python train.py --hidden_act="tanh_gelu" --attn_scale=0.125 --bias="all" --init_std_qkv=0.0374 --init_std_o=0.0464 --init_std_up=0.0535 --beta1=0.9 --max_steps=7381
Each number is 128 + 24 x the weight over its row's rms, rounded and kept within 0 to 255. Layers, rows and columns count from 0. Numbers have three digits each. The size before them is the row's rms in percent of the matrix's.

# layer 4 attention key, 128x160, rms 0.0374, rows 0-80, columns 0-79
129:102127143110091093153152121099132174140114134103101127134120152131168117150135110145151142160125085142155110146132149124041161126119131111142137179112126136141199148127107133138139079151145142132129123117126159123130132049126115154139129129
124:142135134130106127122148096115117138168147102137079114127118067139147118160137126148094098147097139145189125123129172135102126126134157138122151171141140113132093174100125086091105083134129134118136187106127141122138148138139121175115147126
103:158125135124147122096139165115164126100134131112136096096155137124137155152122124097137072146130119120145116113147169146162151103102146154131164123127106150138137115076103163123087135121141156149154135053112128169175114143128137136149117099
086:138136112091152187166102153124127167069131150182175127119137149094121108113113126113145113131099166127105153131120126124196107135105180136131156093145132162124097128129135163130115100161118127136134108139136104139128156142108101120116137124
098:113122110131096124147114083137092151136124133152117154146103121134124109110125121125105159110108133146112165132118092101101104153151109102122108123135181105110116144165144102130143122124100104103108130206130117058065145126129129124111166149
132:111130109125136114155157145093145164103106142141145121112148168108159114160122123138193149166120095124158104136136199135137159113083137118150141135116118155144176112106113157147139110150168151148112119105131143137126170097112125144158119123
077:116118139125076133121093095174083145113143143124124170159097118148107124113126110096101133107079135174093169150122074087143121154146139127088137121150146121085108129161148116112120113110095095086100140158106096110112125138144128115091171156
106:108115116118159167124143164102150151076101130123167123111150182112116124141124136131172146165156098100129082130149142136153167104081106117152122087112125139140159072122110174153135144124160144151096101125140143124121129122093142094171117108
121:113136110119135107132141147085143158111124136121118118121136176102156111159129121116182127165153103109149095127127156147104140108119119119162153096122131148140197154113098174139138113160172159139138120099126137123114135093108124146142136120
110:150133131117126149144110110154100135156149110149111146153103072137116125104130138129067126106098170134135169116121087123145079153151148136112133153146142112108065146144154080093114124124070111118138152153126139115129119141150127126090146136
071:122102108114159196131138173112142142104100112150150118118137152134073136115131145142106140146182141090104089123115126157132156116107098112149088095104142120147112083137109138145137142115105116126119098157161163098110097127099146105146118109
098:109142146149094090113131109129111074141112155111122114125143136151148113140128098149169123108118097154105132153146149117075144134147161136080133171114118148134172127134123114111160111133154123128118117127106095170137175125135095157110112140
111:110116113137144118086143133098150137114115133072114121110134163122141138174138116118175122169163084123151080148127170145086173094113101136151137097115117144136198151108105169148136121116189153133124113093132136141138142122094126138148111119
081:112125126104170175164118151120157127104114132133151140127132160119116127091115159126144148116170136089077107124115092129137131135118094090160085103105113144150118086160115164153154131135123123137112073158165126111109086102113139098138110120
105:139139115131180114141132151101159122137108119149144113118142175104106139119125153138132134140188125078116094107119121154147110117121112103182109088128127153158148133115104161163142159152132153158161099116140146133127091096112124121167110110
123:123138102127160128144152146097155141107102141132145112108149179110133121156125139130186145166136099099137091116135171146140144094095119119165128104120126145147164113111089169152123128153178161143125103107143137131123130116101124125168117112
096:102132136129101141154114093159092118128145129132127167147108112143117106104130121127119173089111143150096149140133069093119108159154114118122106136126135100111107122175174116122149120130107090103085122195133106098096128136136130100102151154
166:150118114130165175098117136120125140164147090158120118129116085118094140116128140120068087138161183103162127100097114156149099141144126138148125095157153121130066152100135113104115129129099136129160158123134141106121107167131135139125153111
132:114094130132092143129135116149101109153126143130145141123138112161146137150140095140110164130065105165133145147133147104120156134118139146096126181110118095113127099119142072117114098100092115083108119144116115130143165135134132134113119145
134:122131140121101135151120105164127100134135128115120150139109086147127117099136136138111151073093154152103160143136080098113114151151132133101104180128117094112078112178166094115129143114094094117090133163143121120118128140143136091101126151
096:110115121134138110090147143106150116121126139080122118112146179141151140174144124119177125158156075120142073133133162148092177097114087128149135106109119126145202127106100165153128122120188158131123104096130130133139131107110138115154116113
114:149122126132103128102096109169102108149141115132108148144109098140101146109129121114061114093114158151096155123109073117136107143175130141117125112142138105096097140154146094113113141105070102104141136150119121113126089153143137113103141134
106:141132107128161154134169163084173104138105094140125088100155142101123136143130160158144126155169128082134087098142173175108140097115112125165113116103123118178129113109103143138133146152151136167145102122156158119120132128101133129161100087
096:119125150123091119130092085171081143128156150125124162161095103149132113104121100105109138094083139174116178159117077080139107168146147124094140153150133128091119141158154099110133109110103112091103153150105099125121141125159119134082157166
119:137109105127180189102104170104128112150111099160153099112149157123114159133124136128087111146183142093126079102098125159128135117142119115153128094128153140154129116112109128135122125133105160128180100121127138111122102146117130137144119097
100:109121120128157127121140155095153134113109147118158110106152187119132136140127124130179136158170088099132078127141152140125162108099107116147124103113124151154180099107102177165134136134175160143135098103132127139131125106107129122178107111
113:135114101142188160077114162120121115124102112157154107099152170110089152136123127130115130151199123089116078102110124158170143107121106109156118064125142141147155099102111141156135159121117147127145101113127140126120098160112145121170118109
091:120132139118068078149110080175096153112135159108117174148107115142133112112130114106123146097056122173108181151128095087141117144128140136096124154138133120080115131156146113119119115109110098096098138154121118121125129123145127121104156162
070:132126151123079125114088101174098130112159149107127159158109111155127115119132106091116120100070147173111181145127083090137110150143154141085150137151132123081104132141149118101111116106110104096114157141104090129129134147152130116085159150
111:122135108128172124158140140094155144104099136140158114106146181108131121135112141138180151152158106098132098123130155136139137110090113107164117111122127153150168103116095168163138132150163153146120109117146140134118133103112122130167118121
117:127121154132110126112148101159141075174140119085111133139103082163140140122137121153118125086129131148137147131148115120080125131142114153092093162121111083119109129139156089121121162095117100110122136138141109138140124129148139109105102153
104:089130131112125146160145119113126121138125112129126148149107144130116108116128135150142173113166122123117115131130098126073125132129074098142095121109145100142149131160153127134168155134140097127102101181154132074064131100120126111121117141
089:115132131132069097133109083183092125108129162108129167141119122153116121118133104111141159089055119177097177154133096086146126146133135142083122154130119117090126110156147118120125116107113095091088126157115091140129143137138128118106145163
152:160129117135137119111102116141106115172140104155100129145115082120115149121129127125042104121130169125126138109099107141130093138177136129130130128154152115113094177123142085101115125131079127115161162130119137112126111154144123148107153126
106:101135137116100137163129109139123113141139112105104157141112102143132111107142139141120174090104140147108138140127091108094130149156118120122085167119122082118104105178167110113133123123116097114084124186149135101095127129139140099108129146
112:124114100135147101099143134109137149116103139129136113100141171111141147170121100121155140182165078118140076133135170148120172093094099129151146106116130146143211139094121148143120126116167153119123113097106129137137137119098129154166117123
092:107138135115068103156111086164096154107137156108121173161098125146136105119129117102141164104066110169096168155137081080121124145132125123103128144137133110090125132169149130131116116121136095095090130162121102108109131119142126110101156167
083:102132121114135138182115095130118142127118112167146159157106149123122109083112139131121178105157146126095140139125073115112096156127103106146100117131141120128131132161153128130184136144115102126108110179143128104089126086124109109107141150
088:116129109093151155196146148100152154117118105164144147137114145109151125110123153132112167137153149101097116111126110127130143134103109088174115130122142112149120107145136138133130139156107122137107102157148154077093109098120133112130142115
106:135134164142089108107113101167101094163163127112101144152110080153127133119140119133104128097098136163117166145129101113113111151160137140089133165126113113110102151146168084096137128114102103110123151143112111144140146147153124133080125150
108:154136122127123125134096107157095127159143108169110141155108085126118127101121126123056122098115178137117163116104085119149088158169153126122130130151146118109086159142155080106126128135062114118148145149112123112122111144155120143096152138
098:146132100098126163160111175122123121103136134187147123119142118084149120105105151090118120118080168134083149121121151133212125120126168144106155101136136119121075112129146141102135142127102117128141129134135109119126136159123119104110142124
148:104117118102101119161153152120143171072113145106158144118146150131165116150133115130161155146092094134137121141159145116149180110085125133125117129104112112116156081133137144156115155117142125137091105127126137122131154107112151081148116129
116:131117110132145101098151157095154132120115133102113111110140177122129139177132127118166122179166089113158081137138173152098173087101100139144142093109123144138197152100105168141118127123189147137138107090130139135138140115091124142157109108
080:114123123131077137133108092166090147103127144134124165156102133142109118116127122107127163105085128164073156148125087100118132143134116126101120115126144111091109107171152123124120110113117083092086117179121102085098126136129137095099162148
132:129123152120092138129118113163115112148148122106103140152106079158136126111142129135097127095096148157125161145131098110098119142147134147095119171127119097112088135150159083116120129097096097116121147151129126123136128138149129113087126147
118:143138141137109114129123119164144074169136122110098134138110083152127135102136147147097119070119154144112149120126104109114123140159130136108095160125118095106079114171156090124138154113102100127117139149135118123127105139164150106109110148
085:120140151145095096121100083174095136132155150111114155151105102142141118117116104106135125095078131184138182156118107086142097161150159134093151151152112143091129149145158107104138106113122118110108155125095087152140145134160117142097142170
107:142111123119143116103150170094155145107111146127151099108156158127139144172127123114149101177133100111155104121142198147142176094079131135128165121126131158140171117071094152135102126120157163138141127071116138142153145122118127147162118100
110:121136111117114101187135139129152102147130106137127145123130101123157123090131158119101172096099163121104134112146109099165146147140138115126087186123131088123078077165162120101096127139103111120095125157151131097094094128148153107118132132
127:114128135126103138161116091142099122153143114140113153150111087142124105099129136147088164091105151144115151128121079100115097158168125113116097155137140091113088120171164089116140120131093098105100144195140129093094127138150140123100148152
112:147123132125121148128089115163095120150141116146121144146109088140107136101128127119056120101108168140103160121109067117146099152165143132117131127147143107103084141146144085106110117114060110109139140160117123110122099157147125120098147130
076:129113143138096174100098121165093127123150125155137134140119082138111131108118103111085106108108160158114175145113106104161109176139160138079160129137140128107086126123166100078126101101064092107127154151094101135138144170147121137096154139
110:136135133124107103102146122148137102128156105093082121131108068107174137129140135121128073096149148144112153116132132132108108119162131156116131107134113109110090168152177129127122180116140104145144157119132117133135123149129143091099115141
080:115124149130092151107092104167079137114158136129140155152106098146118121101110102100096112092104154172108170147121082092149103175160153129089151127154139123101110134147173106100139110104093102102121152147087091132122136152155128126080146159
124:128132155126106151153111095156099122141147115145138144149113081143131113082123127135087134074100160149112177122118083105136089171156150117101109165138132106120064106155160090109142130131072101113119149165124123115112119134171128120094145149
150:152133126104133149137125116109133135169151095142095113133113072128146136139132138138052090142135154121166119107111135148086116119159136127157145159148143110140087183125129085093099101139095149127173172111136149105125096135138129166114140110
126:126139108127146121150140150091127172127118132161128122123130173105134112153122132123144132176133113104147099108125146149146131119107125110171154108132144147145166149111101156137127091186145161133153116106118143116116116099117116162155143106
101:116139115120132089126143148112164120120107146107136126111145198120135136149121126124180143145159080106102081126134147146119158094115104121166120100116115133148198122118097181182132155142178156140133096103130134133124103082107128112170104122
095:150127129121164119108149160098176121120128115112136091103151149116134147143121131124150081148165116105155102113132165155133142105103132144149151120127106149157151125082089162131113150134151162159160133057129141166162120125121127152151107101
090:121130133121166149164128143113164142105119149126136135131129176118119121099122154126175153125170112087093101131126095138110118123103095099157095111115120158148147112157115176168155152144165132148118084138161135126112093080116138101139115124
107:163123125136149117100128163124153124126120129125133098104157123119139161144132127119127082148119129116144118114126173156161144109109166156124147128129101159133126118078099133134102126121125167153167122056113140180186118135124133142146107105
106:137119114145108168084120118141112109140123099135122125124122073145106144142127122120059100125103158154140150123121133122162143133143147153107138118142136094106068117119151091077101121094089111104132164135112123120134108194133131137119139121
117:114133134123080147111156131134145135104135125084083129123132083125180113148152130131171086126098130158122141146136152129099149119129157164095123117112106117112097130141153135147116131110169106145106138121134113126138151140109146095111117134
115:099118165117139153134104107147129090162112118112135136115121132130109147138144113131129166130149121107055121149163111106142153138095104117131129160114114135153129084122137159145084116084125134092090119143122079122133155144114105106145105147
080:122125149146096114115142110095136104156078095128084098111143128124104140159119162164096124132144100106132119109163130150105153112101093128118102149079105097205121107099123121190125136099121110149156119136156171104128124134075122125150108097
083:156119106141144170178095160124124162105141142194147134137127156096153125107101159112117164137106164125111136129133123139186110110091154150134160105129122167121144128138147164144111142152098107138142090134129122123133150155113111113127133119
072:120116126137119098100159098086116119205099110140120105128142151122093125154131130169123143158156102122160121117132141146132154101094135129119092164116129080154163113111094098160130101101107114114118130129128184115130139108105135183156129124
099:134113116115145121153105148168126175103174175138166153153114142140137098089135107114143121117083157159159146144059118108154095159146162136125139113148144162092128150150120112105144093163122142127126126122104117142135124085155128149095152151
085:118138092127155125140108114142122178084158141137159136143122129142124105092125131106154103127142142142123166142115128110158096154128168144146144115160151157101130116131097137088143110153114145129112138126110133155138159071136132144107147136
089:107147133092144165166120133112131171085120121103150134129127148123123135124121146113156137126153121097073123139160115122117113141105119117150129101117116153130077094128139189150109133156182175135136093155138116135116140140112095077128124126
066:134153113112157116123137129096128141046138136105138103121147152143129118120147180126137095128158136104125140121146130135126109123109127126180146104122125159147128144126114172143162110157131129170161123108153173148128134094111134106133118073
096:128135151139105129106139121099136088149097086125074099091141113113113154144128160156105128129154116103126109090169125147091149112112084129105112141061099098175112118106141127162126155100129107142157119133161148108120124180089120105143107103
102:150116099125145115131123139163141148099179168130164137147135145144137108111139113112142111129104158165150149140062136127161108130149165152132146107166146153080142152147112119106143108148115118140121137115099135148143137092160130151104146136
097:124108117108152124149103149170124174108179171142165157166106135148129096090137107109145123127088154159151149156069124110172097167143166128127138103153143172097123146148116119111146104167126148124116128120096112141139135079153122129089156153
074:142111140169117158113126122145115096170107121129110142100119134093152146149107124127122161122090121154148115112125104126116138116140094125104107151129119109109140123126158096113108142089143126079115113133143094112123103189132128150140126157
080:126118095135170128131120110136124158105169140139160127134140129145128110106116134136148111139143127141141161125091126125147099149123159140125148133147151144119149127122090112092154100149103112121125145125111159153144174081136126164126137131
108:120122138133146118108110113153104144103113162131164123118143176132087141129136097141142162166164093117110123154109126133151120105082105129140158066122132156144193126122123132169145117087117130111132131120099146128139160130119102134169112162
103:141140112105137110140121162150139171072169159117144146154117120149145108078142125104150097104102153145142153143083135124154101145154172142130137112159132159090125146149121127104135126147127138147118139120108121150136119090155148116093136143
067:125122154120089120122144148126141102160077112115109128120123128093129145148143102124114150126115117102119095130148137121105153112145094129129103123102119100148105124139142141171103150105153135133115112131135101094114083165121123103145124138
089:119127131122102146146103119171099145142119156142145192144081101127137118101113084099129143099094144175113127159115104095145125144161152105103116148160148126063111126155140112108107141128126144086086132151107082109099111139167121136090154193